config.yaml
n_kv_head: 2
head_dim: 64
activation: "squared_relu"
norm_place: "pre"
norm_eps: 1e-05
rope_base: 10000.0
tie_embeddings: false
init_std_up: 0.0391
init_std_down: 0.0
lr: 0.003
lr_mult_qkv: 0.4
decay_shape: "linear"
doc_mask: true
Each number is 128 + 24 x the weight over the matrix's rms, rounded and kept within 0 to 255. Layers, rows and columns count from 0.

# layer 8 attention query, 128x128, rms 0.0626, rows 0-63, columns 0-31
[[141 191 155 163 111 138  95  81 158 121  71 134 114 135 130 187 168 124 157 114  98 116 126 102  69 146 166  77 149 195 107 148]
 [153 108  69 147 147 196 128 119 110 117 137  79 135 148  82  87 138 166 157 129  90 134 121 133 132 169 154 147 120  87 158 113]
 [110 114 140 166 147 101 139 112 108 150 147  65 130 160  82 138 142 122 183  80 117 113 171  91 103 122  97  92 136 106 122 114]
 [127 143  96 119 123 167  93 146 106 161 155  89 141 171 149  60 110 171 146 106 137  99 140 121 172 141  85 121  82 104 111 156]
 [ 97 143 142 170 151 140  96  83 141 110 122 146  95  79  92  89 162  89 162 105 102 147  70 135 121 105 109 106 123 151 182  70]
 [108 134  91 110 113  99 135 127 120 144 169 179 149 134 151 123  89 141 110 141 129 110 128 125 149  98 150 129 109 134  87 201]
 [ 95 139 111 178 125 113 121 109 106 159 111  59 125 129  97  95 105 127 167 106 157 109 147 101 165 101 144  96 132 145 111 155]
 [135 152 133 139 134 134 114 121 146 172 118 235 114  88 173 132 130 154 105 117 111 118 115 171 139 123 146 125 116 141 117 158]
 [101 143 142 158 156 164 138 103 111 173 101  65 130 171 108 122 149 113  99 123 143 123  99 112 134  88 127 122 139 129 128 121]
 [114 129  83 129 173 151  96 141 122 138  95  76 137 144 112 127 139 114 141 143 150 117  97 148 128 115 143 105 166 142 147  78]
 [105 160 137 146 144 156  99  92 119 156  88 126  98 138 164  94  96 118 100  84 106  90 108 154 162  88 145 100 144 143 133  83]
 [115  93 172 136 112  67 144 122  98 141 151 139  85 155 179  83 116  83 106 153 104  91 167 123 126 111 152 118  81 140  82 209]
 [ 76 158 122 104 118 156 102  89  85 142  74 102 112 107 128 110 153 126 119 108 127 177 114 150 141 170 116 161 154 166 192  66]
 [140 134 134 111 158 169 131 156 136 100 139 188 171 113  94 152 124 175 131  96 143 128  55 155  97  93 128 139 100 136 131  94]
 [120 120 122 124 132 131 125 131 133 129 119 109 134  97 137 125 154 145  97 168 143 142 123 151 175 114 109 132 145 135 123 122]
 [115 147 123 100 135 132 111 146 116 130 127 126 155 162 110 169 107 128  86 139 122 133  95 151  94 155 133 146 133 155 174 101]
 [133 112 159 115 150 132 138 127 117 124 136 147  92  91 101 127 119 133 117 141 129 143  82 119 130 135 168 103 139 132 139 135]
 [146 114  91 103 129 146 136 127 131 153 124 149 164 110  77 135 162 113 168 116 151 107  92 133  95 116 134 156 138 132 155  95]
 [128 108 137 120 138 123 131 116 109  99 123 117 139  97 118  89 112 149 101 105 142 108 124 122 127 158 138 135 157 122 153  99]
 [102 153 130 116 139 137 119 117 181 110 120 158 141 147 136 151 106 102 114 110 131 142 118 138 145 135 103 141 112 120 135 123]
 [148 128 102 143 124  96 141 140 129 141 138 112  90 122 125 146 169 104 162 147 130 126 160 105 119 135 151 150 142 133 126 122]
 [127  89 127 143 105 108 129 143 102 104 161  89 122 121 116  95 151 145 146 127 144 119 116  71 118 132 131 113 123 108 146  87]
 [116 146  99 140 115 151  97  94 144 176  93 149 115  92 152 169 138 115 121 154 147 168 177 153 152 142 139 139 120 131 110 139]
 [117 130 118  99  82 201 125 144 159 115 133 133 134 129 137 125  93 147 118 151 117 114 118 170  96 145 116 141 117 127 114 145]
 [138 132 113 108  80 166 140 144 142 156 131 157 166  91 134 117  77 155 126 114 131 127 138 178 145 137 138 126 166 146 147 120]
 [113 151 104 125 109 157 116 108 142  92 164 129 126 100 121 105 111 124 105 138 128 115 141  93 121 133 119 120 143 112 125 151]
 [ 71 124 130 115 109 118 130 146 128 147 153 118 136 171 136 159 122 134 109 121 139 112 143 144 125  90 122 148 134 148 138 170]
 [128 103 139 113 157 155 121 126 117 116 146 105 113 138 131 149 129 143 123 154 110 104  90 122  75 127 123 143 128 111  99 146]
 [125 133 150 164 127 110 109 124  83 105 147 112 105 102 112  83 204 148 149  96  90 134 145 109 146 127 127 125 102 109 134 112]
 [131 127 108 109 111 157 119 119 135 126 119 115 149 115 135 150 154 119 155 134 109 137 143 153 124 151 113 107 117 142 115 174]
 [130 150 118 165 121 166 118 132 130 108  88 112 154 124 124 162 143 178  78 139 119 104 141 169 102 118 144 149 123 101 124 115]
 [119 122 129 164 105  95 119 137 120 119 180 127 131 143 117 118 154 143 130 141 127 143 118  87 141 118 128 128  98 114 114 169]
 [108 114 144 128 122  96 128 141 120 106 126 136 139 156 116 145 136 133 142 117 111 165 155 114 119 158 152 132 132  91 104 115]
 [120 109  74 102 125 105 134 153 104 135 125  93 131 134 116  86 139  99 124  79 110 134 103 118 155 139  74 124 115  89 121 139]
 [106 123 163 113 111  82 122 133 110 152 134 132 151 144 148 149 111 128 157 140 117 156 205  85 148 156 129 119 135  89  70 153]
 [117 144 102 125  67 134 120 152 182 123 114 154  82 143 153  80  97 116  75 102 160 144  79 142 132 168  95 135 112 180 156 138]
 [106 104 138 171  95 105 122 100 101 153 125  50 134 157  89  97 150 139 174 148 118 126 212  92 140 110 131  91 101 124 133 143]
 [110 107 130 115 141 149 106  94 127 154 142 199  85  92 140  76 127  63 133 164 153 135  65 131 148 127 123 134 124 141 153 106]
 [132 119 140 140  95 114 157 137 127 168 130 167 125 119 130 110 126 144  85 122  78 164 185 134 155 121 121 134 115 142 112 197]
 [108 163 136 141  99 127 145 101  86 123 127 132 130 110 121 100 146  98 120 135 116 135 117 111 113 120 129 129 146 118 171  98]
 [160  75 125 149 116 120 126 162 130 112 144  91 132 153  89 145 114 160 105 107 106  91 151  97 125 126 153 132 127 103  79 188]
 [149 112 148 185 150 101 122 165 146 116 160 117 146 169 126 107  89 167 140 126 131 103 141 106 153  67 116  94 103 130  92 171]
 [164 132 168 162 114 113 140 170 100 112 149  88 107 135 117 140  95 174 117 123 129 116 129  94 122 135 134  93 100 111 151 125]
 [136 135 124 127 136 161 133 136 168  88 120 128 155 141 174 169 116 176 110 121 101  95 125 163 121 127 118 127 110  76  68 149]
 [143 130 127  86 149 118 123 164 124 115 122 110  85 147 122 119 152 153 141 162 121 113 110 117 108 130 117 160 121 125 122 119]
 [132  97 138 105 130 125 145 126 148 137 154 105 128 121  94 142 137 140 139 175 130 163 116 132 100 131 148 116 125 125 120 179]
 [103 136 101 113 121 158 118 116 118 183 121 111 154 150 152 116 145 153  98 162 121 161 130 103 125 146 123 167 163 111 146 108]
 [120  88 157 146 147  47 158 147 130 107 169 117 129 107 142  93 131 123 148 139 107  69 139 106 135 117 156 120 101 115  83 172]
 [137 126 127  95 121 130 132 150 168 149 144 197 108 160 173 147 104  88 114 148 109 141 130 121 136 131 165 117 102 132  77 192]
 [ 89 130 158 143 160 144 105 154 120 114 140 117 146 132 136  95 117  61 111 130 144 108 156 105 140  99 142 136  99 142 127 122]
 [130 128 141 118  94 140 152 113 164 144 171 216 124 153 153 145 107  64 122 125 115 174 126 153 137 111 151 102 139 158 149 145]
 [134 123 118 144 160 133 122 143  95 117 136 129 133 161 105 123 147 170 138 107 122 112 127 157 126 114 165  99 152 131 115  99]
 [ 68 154 180 110 184 112 118 138  59 137 116  86 113 137 140  91 133 121 112 111 114  79 111 138 107 129 116 150 159 126 135 163]
 [108 133 108 130 132  84  94 129 134 127 132 147 109 119 123 138 104 102 135 120 141 143 132 103 112 181 108 117 113 159 161 111]
 [107 119 166 146 114  95 125 136 107 160  80  89 129 119 157 142 146 145  85 154 146 127 159 145 162 118 128 136 110 144 119 152]
 [119 130 121 115 142 119 130 101 124 133 136 134 112 142 130 151 130 106 148  94 114 124 107 124 121 130 142 112 152 121 137 142]
 [153 150 119  93 142 190 165 130 177 128 120 154 147 124 119 139 115 163  95 103 193 112  98 168 147 107 108 115 122 124 134 117]
 [132 108 114 109 133 151 141  92 129 128 155 137 124  99  98 127 142  51 143 129 146 171 115 154 101 127 145 107 151 146 136 141]
 [142  97 149 117 133 135 123 143 167 128 120 126 138  94 149 130 104 185 124 138 126 131 115 125 124 105 146 128 118 109 139 144]
 [151 159 130 135 104  69 110 139 120 134 105 146 133 144 144 156 139 126 137 143 122 102 129 156 155 153 128 131 127 138 104 139]
 [127 109 131 133 121 122 114 107 130 167 119 140 128 111 155 159  99 131 114 140 149 143 114 158 140 132 151 137 142 149 108 115]
 [ 89 148 189 127 142 101 114 125 111  91 100 104 174 122 150 141 108  76 106  99 129 122 161 130 128 176 103 163 120 160 168 146]
 [110 145 150 129 119 172 108 136 150 102 116 128 105 124 156 110 103  91 115  63 133 108 103 118 109 151 110 152 124 124 156 127]
 [ 83 156 149 143 143 141 123 132  78  72 114 129 131 122  94 143 103 114 114 152 122 143 121 135  86 162  98 160 131 167 144 117]]
# layer 8 attention key, 128x128, rms 0.0625, rows 0-63, columns 0-31
[[128 151 179 136 118 109 150 149 146 132 106 148 134 119 115  88 158  86  86 109 136 108 143 153 123 121  71 172  96 119 165 127]
 [137 172 166 164 134 125 130 100 125 129 118 131 110  93 137 187 102 122 162 176  87 143 148 139 155  71 146 130 155 146 116 124]
 [113 148 115 134 151 163 107 121 141 174 128 127 115 130 113 115 184  87 137 153  61 174 115 128 115 142 155 150 117 115 149 119]
 [128  97 118 137  90 142 115 143 129  73 146 127 122 160  79 106 103 139 137 136  96 103  62 125 104 181 158 155 142 123 139 119]
 [145 132 129 158 160 165 114 124 109 155 151 120 122 151 133 129 114 100 139 168 132 159 146 127 138 111 149 122 157 117 149 117]
 [134 117 124  77 145 131 142 179 136  93 132 124 120 130 146 138 102 111  76 102 172 127  91 133 125 159 136 117 108 136 143 147]
 [114 118 113 118 117 168 122 134 136 133 109 176 132 167 117  80 143 199 114 155 187 145 125 151 155 137 100 134 111 119 130 128]
 [176  71 137  71 132 119 161 161 150 117 127 129 117 137 160 167 106 127 133 148  96 121 108 155 136 138 122 127 150 106 163 144]
 [112 151 117 181 122 133 114 126 133 160 105 155 139 160 116 117 118 178 118 130 162 145 114 111 156 129 126 147 139 137  98 138]
 [ 90 107  90 157 138 183 109 143 105 128 103 180 118 168  73 102 150 175 124 156 166 203  75 104 127 131 118 132 131 148 150 112]
 [117 142  96 147 135 143 124 143 117 149 126 173 124 149 166 100 174 205 107 163 142 150 108 136 137 108  96 132  96 128 131 109]
 [178  76 122  64 128  80 183 145 108 145 159  90 151 153 159 152 127 110 123 101  92  74 163 152  92 164 142 141 162 115 165 148]
 [ 60 165  79 176 134 170 129 117 123 140  89 126 156 130 122  99 154 123 145 153 158 151  98 101 152 101 115  92 138 162 123  93]
 [124 149 168 132 163 131 108 108 174 132 143 157 131  96 162 105 151 105  99 190 125 197 101  86 138 140 104 125 142 121 141  86]
 [103 157 115 141 123 141 110 106 109 104 133  79 158  73 120 132 101 153  95 139 154 106 119  69 154 139 176  99 104 150  74 166]
 [173 108 114 147 138 150 142 163 147 113 136 130 187 153 150 133  94  75 108 114 142 179 128 103 108 119 150 131 137 135 114 138]
 [174 104 137 145 135 151 137 122 108 201 190 115 156 145 127 142  76 122 154 122 137 134 144 108 122 109 209 124 121 138  85 117]
 [128 104 118 191 147 133 120 125 134 135 132 117 131 166 103  93 131 108 125 129 103 186 112  96  79 124 125 148 138 126 120 144]
 [ 89 119 123 179 162 173 127 126 124 149 160 132 149 181  99  85 144 137 141 149 134 135 143  88 100 113 175 123 122 119 110 139]
 [113 151 120 161 102 153 141 114 134 146 146 161 170 126 116 122  89 130 125 149 176 129 118 136 154  99 124 135 114 148  69 133]
 [133  91 119  87 131  98 111 113 119 131 123 124  94 115 130 166 157 115 136 114 100 103 114 159 132 140  99 122 112 134 163 130]
 [110  91 104 133 135 155 134 161 119 147 112 110 122 134 124  75 148 116 127 108 112 140 149 155  94 141 124 120 121 105 136 152]
 [161 170 130 164 101  84 157 129 114 140 126 133 140 158 134 135  94 118 117 111 142  90 160 128 137 124 153 131 119 151  99 140]
 [133 132 119 172 110 147 150 146 146 122  99 131 157 152 144 114  96 132 140 127 170 138 131 125 148 112 139 142 115 161  85 170]
 [ 97 151 121 154 126 142 104 144 155 154 124 143 148 126 144  85 112 133 135 130 163 163 178 121 104 134 152 134 121 175 109 148]
 [105 140 133 137 155 149 125 176  95 167 113 171 116 178 135 140 110 121  78 116 124 114  79 147 163  95  94 129 101 141 139  97]
 [167 130 150 121 125 174 134 143 131 130 117 120 110 143 141 123 142 144 109 104 121  82 106 123 134 126 117 141 168  90 172 142]
 [164 148 168 170 108 144 174 136 100  99  98  98 147 116 112 161 121 125 149 131 162 110 146 118 168  89 124 119 139 157 108 122]
 [ 91 110 114 123 170 101 117 133 105 120 145 115 141 113 147 139 146 132 164 148  93 116 109 141 113 125 137 120 154 114 136 130]
 [128 114 148 150 102  84 141 162 131 137 106  95 123 110 121 126  86 145 125 131 188 131 142 159 122 138 144 132 130 150 138 103]
 [176 138 127 119 104  82 106 129 134 112 146 124 117 110 131 119  89 122 119 132 155 144 128 106 133 121 131 114 130 144 114 121]
 [140 178 128  96 170 140 100 123 144 124 103 125 144 152 167 110 135 114 104 110 111 125 135 129 106 156 126 131 158 116 165 139]
 [116 147 170  95 128 116 123 120 160 157 126 120 152  98  93  79 171 148  94 129 136 124 103 120 128 155  94 187 109 158 143 146]
 [138 111 134 143 121 186  98 111 117 100 136 165  83 146 120 158 152 154 181 162 119 159  96 110 126 114 153 109 151 147 128  96]
 [132 107  73 151  84 144 116 107 142 122 132 117 158  90  97 129 134 126 157 109 136 108  94 103 129 132 155  93 107 120  92 138]
 [107  90 126  99 164 155 128 166  69 158 161 124 118 139 141  84 158 157  84 104 146 158 136 177 138 180  88 132 109 114 102 145]
 [121 133 113 189 135 168  94 126 134 101 117 157 117 143  94 107 166 160 163 145 154 134  92 100 122 125 148 118 108 125 105 110]
 [150  96 119 120 143  92 174 163 109 110 155  89 139 150 176 118  91 114 112 141  84 109 157 170 109 132 151 131 167 110 152 137]
 [148 144 169  62 141  73 140 144 115 126 126 129 135 152 143 150  97 138 140 117 136 113 137 122 133 126 128 150 132 116  91 153]
 [103 133 122 157 159 150 105  78 118 173 120 124 100 144 134 140 127 101 152 121  69 165 106 127 136 113 133  97 162 139 140  93]
 [154 143 173 122 145 146 113 143 102 123 136 124  87 164 135 144 146 144 109  99 146 134 152 126 120 119 147 174 121 143 125 129]
 [180 104 153  63 143 123 175 161 115 115 144 154 105 142 146 140 102 153  98 128 146 109 108 151 164 175 129 146 121  83 128 131]
 [112 139 168 118 158 125 114 137 107 145 144 123 133  89 156 129 159  90 119  62 114 124 137 113 126 157 160 163  88 133 126 118]
 [150 120 164 113 101  63 146 129  91  94 103  91 108  82 118 136 119 130 123 131 133  65 127 171 194 124 115 152 108 150 121 148]
 [144 105 145 110 147 133 126 143 119 154 106 129 133 134 121 151 116  69 118 130 110 156  82  90 111 120 149 134 147 156 111 119]
 [181 128 121 157  83 110 103 174 120 127 138  91 122 116 139 125 110 117 157 117 130 133 103  45 122 130 156 124 103 140 115 123]
 [114 158  87 188 123 167  86 157 109 117 101 147 122 150 110 105 133 112 111 122 149 142  86  87 112 140 138 130 139 150 105 109]
 [142  54 154  80 151  97 134 124  99 115 158 120 122 135 115 152 103 134 115 126  91 102 161 135 112 167 145 145 128 107 117 152]
 [155 117 150  63 102  88 147 116 144 108 136 132 119 119 151 181 117 137 112 126 121 106 137 148 155 163 130 134 115 142 134 146]
 [154  97 132  92 116  84 155 174  87 125 139 133 140 145 139 108 108 173 143 144 102 117 146 150 119 118 121 143 172  95 136 145]
 [149 143  97  93 126 128 140 112 157 147 122 160 131 137 143 163 109 104 104 117 112 169 150 148 125 125 114 123 125 135 131 119]
 [111  84 137 121 120 117 154 100 123 123 144 151 112 102  95 106 161 110 127 136 103 175  98 136 119 147 144 119 170 131 125 112]
 [162 114 121 124 129 126 142 136 101 122 145 108 119 151 106 131 133 121 167 134  80 170  90 106 119 144 125 165 180 122 160 110]
 [116 167 130 111 152 158 123 136 161 137 155 161 168 168 149 123 139 134  82 149 128  90  80 108  87  86 141  87 116 112 123 102]
 [134 114 104 154  88 105 139 146  82 122 132 107 129 109 135 138 114 147 148  96 154  95 136 131 130 123 165 144 138 145 121 145]
 [139 137 138 106 114 133 139 119 144 118 113 144 118 145 125 141 125 114 124 100 121 169 171 168 128 138 107 146 123 116 151 157]
 [125 165 164 117 105 127 123 110 138 143 138 180 134 121 139 111 146 123 128 170 163 151  92  79 178 116 116 159 123  99 103 116]
 [162 128  94 153 118  91 176  78 130 132 104 126 159 181 156 124  82 112 151 130 143 140 152 109 112 125 143 134 158 143 114 148]
 [ 94 159 132 173 142 136  87 122 119 126 132 144 107 104 136 122 126 147 164 127 160 115  90 143 161 124 129 110 147 161 133 125]
 [140 127 138  88 126 120 180 106 169  92  75 122 115 123 124 185 112 148  95 138 133 143 149 174 110 130 144 156 146 125 126 175]
 [136 147 103 173 112 167 158 132 132 132 129 142 156 144 118 134 119 166 124 129 136 111 151 123 126 152 165 120 137 146 115 140]
 [118 134  98 108 110 130 151 162  92 103 117 117 134 135  99 151 115 161 148 137 139 114 159 152 142  89 101 138  99 110 119 130]
 [ 98 129 111 107 111 114 166 115 108 145 138 126 152 134 108 166 125 120 113 146 108 130 118 177 174 104 103 149 122 129 116 128]
 [146 102 142 107 138 112 137 119 122 123 145 117 135  82 120 119 124 110 142 115 154 142 146 131 106 130 124 102 113 121 126  73]]
# layer 8 attention value, 128x128, rms 0.0708, rows 0-35, columns 0-31
[[136 124 124 119 117 156 135 152 153 125 147 158  80 104 125 111 109 111 139  70 137 153  65 155 148 123 135 128 148 146 145 122]
 [102 120 121 143 112 107 153 108 108 108 135 117 162 121 110 116 149 104 116 132 115 106 169 119 130 133  94 159 147 119  77 139]
 [113 117 109 147 123 129  99 106 170 149 102 102 169 118 134 123 139 131 131 132 148 132 142 136 149 137 118  98 115 153 119 132]
 [138 131 128 118 129 151 136  98 161 120 132 131 175 185  79 145 121 178 146 149 143 149 137 119 108 151 129 141 142 117 176 152]
 [123 130 155 135 155 147 162 138  95  89 130 171 119 126 102 156 111 136 128 150  90 116 160 114 109 119 117  67 127 127 113 129]
 [131 128 144 121 124 128 126 157 146 138 136 150 153 125  99 156 119 156 130 152 127 160 163 105 120 116 138 136 140 112 128 116]
 [140 114 125 112 143 106 161 152  96  94 135 122 101 130 109 174 127 135 131 162  97 144 148  86 127 142 120 147 150 117 122 128]
 [163 118 138 138 101 129 132 129  76  80 129 150 113 159 124 169 149 138 162 147  70 124 109 110 114 138 132 147 126 120 119 155]
 [138 131 132 129 108 132 133 113 107  95 131  82 121 136 124 149 111 110 161 116 117 111 132 124 123 121 130 143 170 138 114 129]
 [107 119 126 132  83 102 158 111  69  75 112  99 146 145 125 126 146 104 123  97  85 101 166 119 126 121 125 156 129 124 110 155]
 [119 128 131 147 105  93 158 115  98  79 128 103 155 105 149 162 139  76 103 118 134 142 158 157 151 142 117 142 133 107 123 142]
 [128 122 104 161 103 117 112 122 122 119 140  95 149 129 123 125 104 115 129 175 144 121 173 112 122 132 130 146 120 108  99 107]
 [120 148 113 165 139 141 123  96 205 138 131 110  83  82 137  66 125 108 111 165 145 130 198 112  87 132 147 150 140 132 122 122]
 [110 133 135 153 157 138 142 155 148  91 133 153 105 113 116 122 104  77  93 117 173 130 111 113 119 139 138  91 152  86 128 131]
 [117 121 119 165 115 133 108  89 184 149 149  93 198 107 125 126 166 150 123 143 111 105 152 135 120 134 138 152 129 133 127 111]
 [133 146 109 154 149 157 110 104 155 171 125 143  97  99 125  77 121 111 133  84 142 122 132 146 139  94 142 103 131 121 124 137]
 [116 124 119 146 141 122 169 178 150 148 140 162 113 157 154 147  85 117 111 164 103 132 149 108 121  93 150  86 166 130 116 126]
 [125 118 111 140 137 127  94 103 136 136 128  88 151 151 108  91 158 157 140 169 143 120 167 126 145 137 147 109 111 136 132 113]
 [119 112 142 126 111 119 156 151 104  68 129 121 103 125 136 162 130 102 153 161 125 134 164  77 132 115 119 133 123 116  85 139]
 [122 125 136 163 121 113  90 119 159 135 132 119 115 137 121 127 143 160 107 142 146 115 133 158 170 124 126 141  88 117 130  86]
 [146 122 118 126 128 134 137 124 116 135 139 113 147 146 150 174 112 166 131 140  97 131 148 141 135 143 129 149 130 125 134 133]
 [129 135 121 127 136 158 108 137 173 176 114 126 114 139 102 128 116 151 133  87 137 140 104 131 113 103 144 108 118 123 139 110]
 [135 133 111 171 134 157 122 104 147 151 118 159 115 113 160  80 132 133 130 109 129 130 146 139 139 116 139 119 110 139 151 135]
 [141 153 125 111 131 136 190 153  62 100 129 172  99 112 137 145  93  96 145 123  83 139 130  93 141 106 110 133 152 122 104 140]
 [ 81 131  95 153 147 111 119 117 138 131 109 101 142 126 115 125 110  95  92 114 137 111 135 145 164 111 138 109 129 113 116 116]
 [124 118  96 160 121 110 117  85 151 133 123 121 153 114 142 109 175  85 123 146 122 133 204 140  87 134 138 171 146 130 119 149]
 [136 131 102  95 110 126 120 127  99 103 140  92 127  93 117 114 126 176 148 183 107 112 125  97  99 156 115 131 118 121 120 132]
 [135 121 119 122 139 146 108 159 137 198 139 158 119 175 111 149 121 160 125 130 159 166  86 105 150 109 161 124 147 125 143 113]
 [124 130 115 121 125 161 142 133 111 125 142 178 108 124 132 130 118 170 150 134  80 165 115 114 116  86 131 116 120 115 144 136]
 [166 122 137  92  98 151 105 130 115 156 152 130 153 134 125 116 132 143 157 142 123 132  82 125 141 120 106 129 112 140 140 143]
 [173 116 116 148 146 106 167 164 110 112 132 150 106 127 132 159  98 131 137 130 101 148 123 156 142 116 143 112 137 130 128 128]
 [165 105  92 147 150 112  98  99 131 178 116 125 148 141 140 105 136 133 147 172 140 142 162 128 121 161 142 139 135 150 126 106]
 [102 144 120 146  99 115 119 144 123 158 161 171 136 128 147 120 148 142 146 183  96 157 160 113 112  95 147 176 148 138 140  99]
 [101 146 133  89 138 171 133 118 176 118 119 118 137 118 120 130 113 101 154  81 143 125  93 121  65 133 114 109 141 161 169 119]
 [151 123 123 157 145 156 139 140 144 120 152 155  93 115 115 140 132 119 139  93 120 100 108 142 109 134 134 111 145 122 120 107]
 [113 147 114 141 159 135 112 122 172 172 126 144 127 105 107 110  94  77 113  75 145 141 131 173 130 114 138  97 151 143 124 113]]
# layer 8 attention output (transposed), 128x128, rms 0.183, rows 0-35, columns 0-31
[[ 97 141 121 137 153 126 108 118 107 123 140 135 157 128 112 134 124 105 107 147 137 128 138 123 130 135 123 134 108 135 152 133]
 [117 100 137 122 129 132 134 115 111 133 121 165 107 118 113 156 161 180 179 104 160 148 132 106 115 161 105 125 163 117 107 111]
 [138 140 148 132 153 117 135 159 125 122  99 105  90 151 153 106 147 147 146 114 153 150 125  97 115  99 133 115 139 150 107 105]
 [157 128  79 129 132 107 151 129  85 143 122 129 127 139 124 136 151 116  78 128 133 119 133 154 142 137 141 130 135 137 127 132]
 [133  66 111  86  96 138 108 139 116 128 160 111 153  93 120 131 132  93 126 169 113 110 124 168 150 175 151 127 154 138 137 146]
 [129 115 124 106  92  93 138 141 106 119 155 128 157 106 144 140 121 117 106 147 122  91 132 157 138 167 149 115 124 136 135 121]
 [132 106 116 122  99 124 159 155 119 117 148 136 147 112 142 118 166  93 124 144 141 112 125 176 129 134 119 138 132 148 148 159]
 [138 113 126 153 100 163 139 139 105 122 147 140 128 103 103 137 133 108 111 143 125 135 116 142 122 134 141 108 145 130 156 116]
 [139 104 110 113 135 172 118 147 110 128  97 141 127 113 120 129 172 110 152 134 163 139 119 143 129 147 113 105 145 123 117 106]
 [133 112 107 116 119 166 108 107 119 149 109 183 115 121 106 136 154 143 158 136 120 164 121 132 117 129 102 115 163 114 136 107]
 [125  73 105 147 112 128 101 130 143 114 115 142 148 110 125 103 140 128 152 119 126 116  98 133 137 141 139 109 101 136 148  85]
 [108 133 137 100 121 176 122 110 143 129 105 116 143 122 126 114 146 147 188 125 167 116  89 171 142 152 126 125 128 128 107 109]
 [136 138 144 107 165 134 158 137 143 110  96 119 113 165 159 164 157 142 185 121 148 142 114 106 159 128 114 161 140 150  95 130]
 [117  85 120  75 107 111 125 146 144 137 158 142 146 141 118 135 122  93 121  97  77 121 126 117 126 129 137 106 102 120 137 114]
 [150 145 149 127 101 132 101 126 145 138  85 134  86 141 154 156 146 151 161 115 172 137 142 158 151 126 120 138 145 107 130 108]
 [ 91 167 146  84 152 153 118 115 129 123 128 105 125 142 128 160 143 130 141 151 143 137 136 131 132 158 127 153 117 136 109 125]
 [148  86 105  82  76  93 123 166 112 118 115 123 127 117 123 117 165 115  69  78 141 100 122 106 137 116 155 126 160 124 102 128]
 [181 144 108 140 139 126 149 104 121 142 126 128 100 122 151 112 115 156 137 117 129 103 122 138 141 109 100 134 158 121 109 111]
 [137  72 131 104 102 149 135 168 118 127 143 131 129 108 134  97 162 111 127 137 109 139 113 130 144 161 117 112 163 122 133 101]
 [103 108 132 114 110 138 158 108 150 107 134  94 140 122 140 129  94 130 158 123 133 101 140 152 134 135 109 117 118 118  96 122]
 [128 129 111 150  99 126 126 139 154 125 106 126 113 129 132  90 121 109 109 135 143 135 116 148 140 118 131 128 103 133 126 130]
 [127 153 124 103 159 120 151 141 113 102 132  97 147 119 147 136 118 125 102 126 154 128 141 113 108 153 150 106 120 122 103  95]
 [133 146 150 134 123 111 115 124 161 137 112 127 109 146 117 120 124 134 126 115 136 155 121  89 158  80 105 150 136 141 123 106]
 [127 110 113 117 107 124 108 123  89 136 172 153 160  97  90 122 137 127 111 157 135 113 118 154 117 165 140 140 136 127 154 145]
 [ 95 127 134  75 124 115 124 129 120 107 131 153 133 145 124 131 149 170 139 114 134 157 142 116 136 137 118 104 111 121  84 123]
 [161 108 131 119 112 119 107  99 166 156 118 149 132 138 134 146  85 150 159  89 101 151  96 133 182 126 122 127 136 118 122  95]
 [150 141 139 155 107 139 138 106 158 136 135 148 117 120 117 119 139 138 128 121 152 136 138 158 147 141 107 142 151 131 129 136]
 [145 163 118 130 145 118 138 131  73  96 123 116 152 138 137 122 135 137  60 138 128  72 144 151 100 132 167 136 119 125 155 141]
 [141 134 145 138  88 127 104 126 139 149 144 133 138 145  98 106 112 126  53 166 110  98 137 127 141 138 166 155 119 134 151 144]
 [135 148 134 182 142  86 127 115 136 148 125 109 120 118 117 119 130 133  81  99 158 112 124 132 134 161  97 136 156 121 149 117]
 [130 109 122  98  91 138 103 148 103 100 151 105 164  92 105 121 140  81 122 141 146 102 110 139 137 143 118  93 110 128 142 124]
 [147 119 158 129 133 142 116 134 142 145  90 120  98 129 130 111  93 143 154 122 155 134  94 124 132 103 113 144 129 118 139 112]
 [114 135 149 171 126 135 140 120 151 124  90 115 136 115 127 137  89 132 153 123 155  95 110 144 145 106 136 156 130 159 101 118]
 [133 148 110 161 160 112 101 114 140 155 105 115 127 135 154 151 124 119 142 130 104 165 137 145 130 111 154 157  73 108 130 116]
 [ 98 105 136  88 128 132 128 162 135 111 125 104 130 104 119 175 143  91 137 141 165 127 125 136 140 162 106 116 144 105 125 124]
 [128 124 133  97 134  95 134 119  89 109 108 137 136 149 141 169 133 165 152 108 152 140 147  99 101 139 127 118 108 129 115 126]]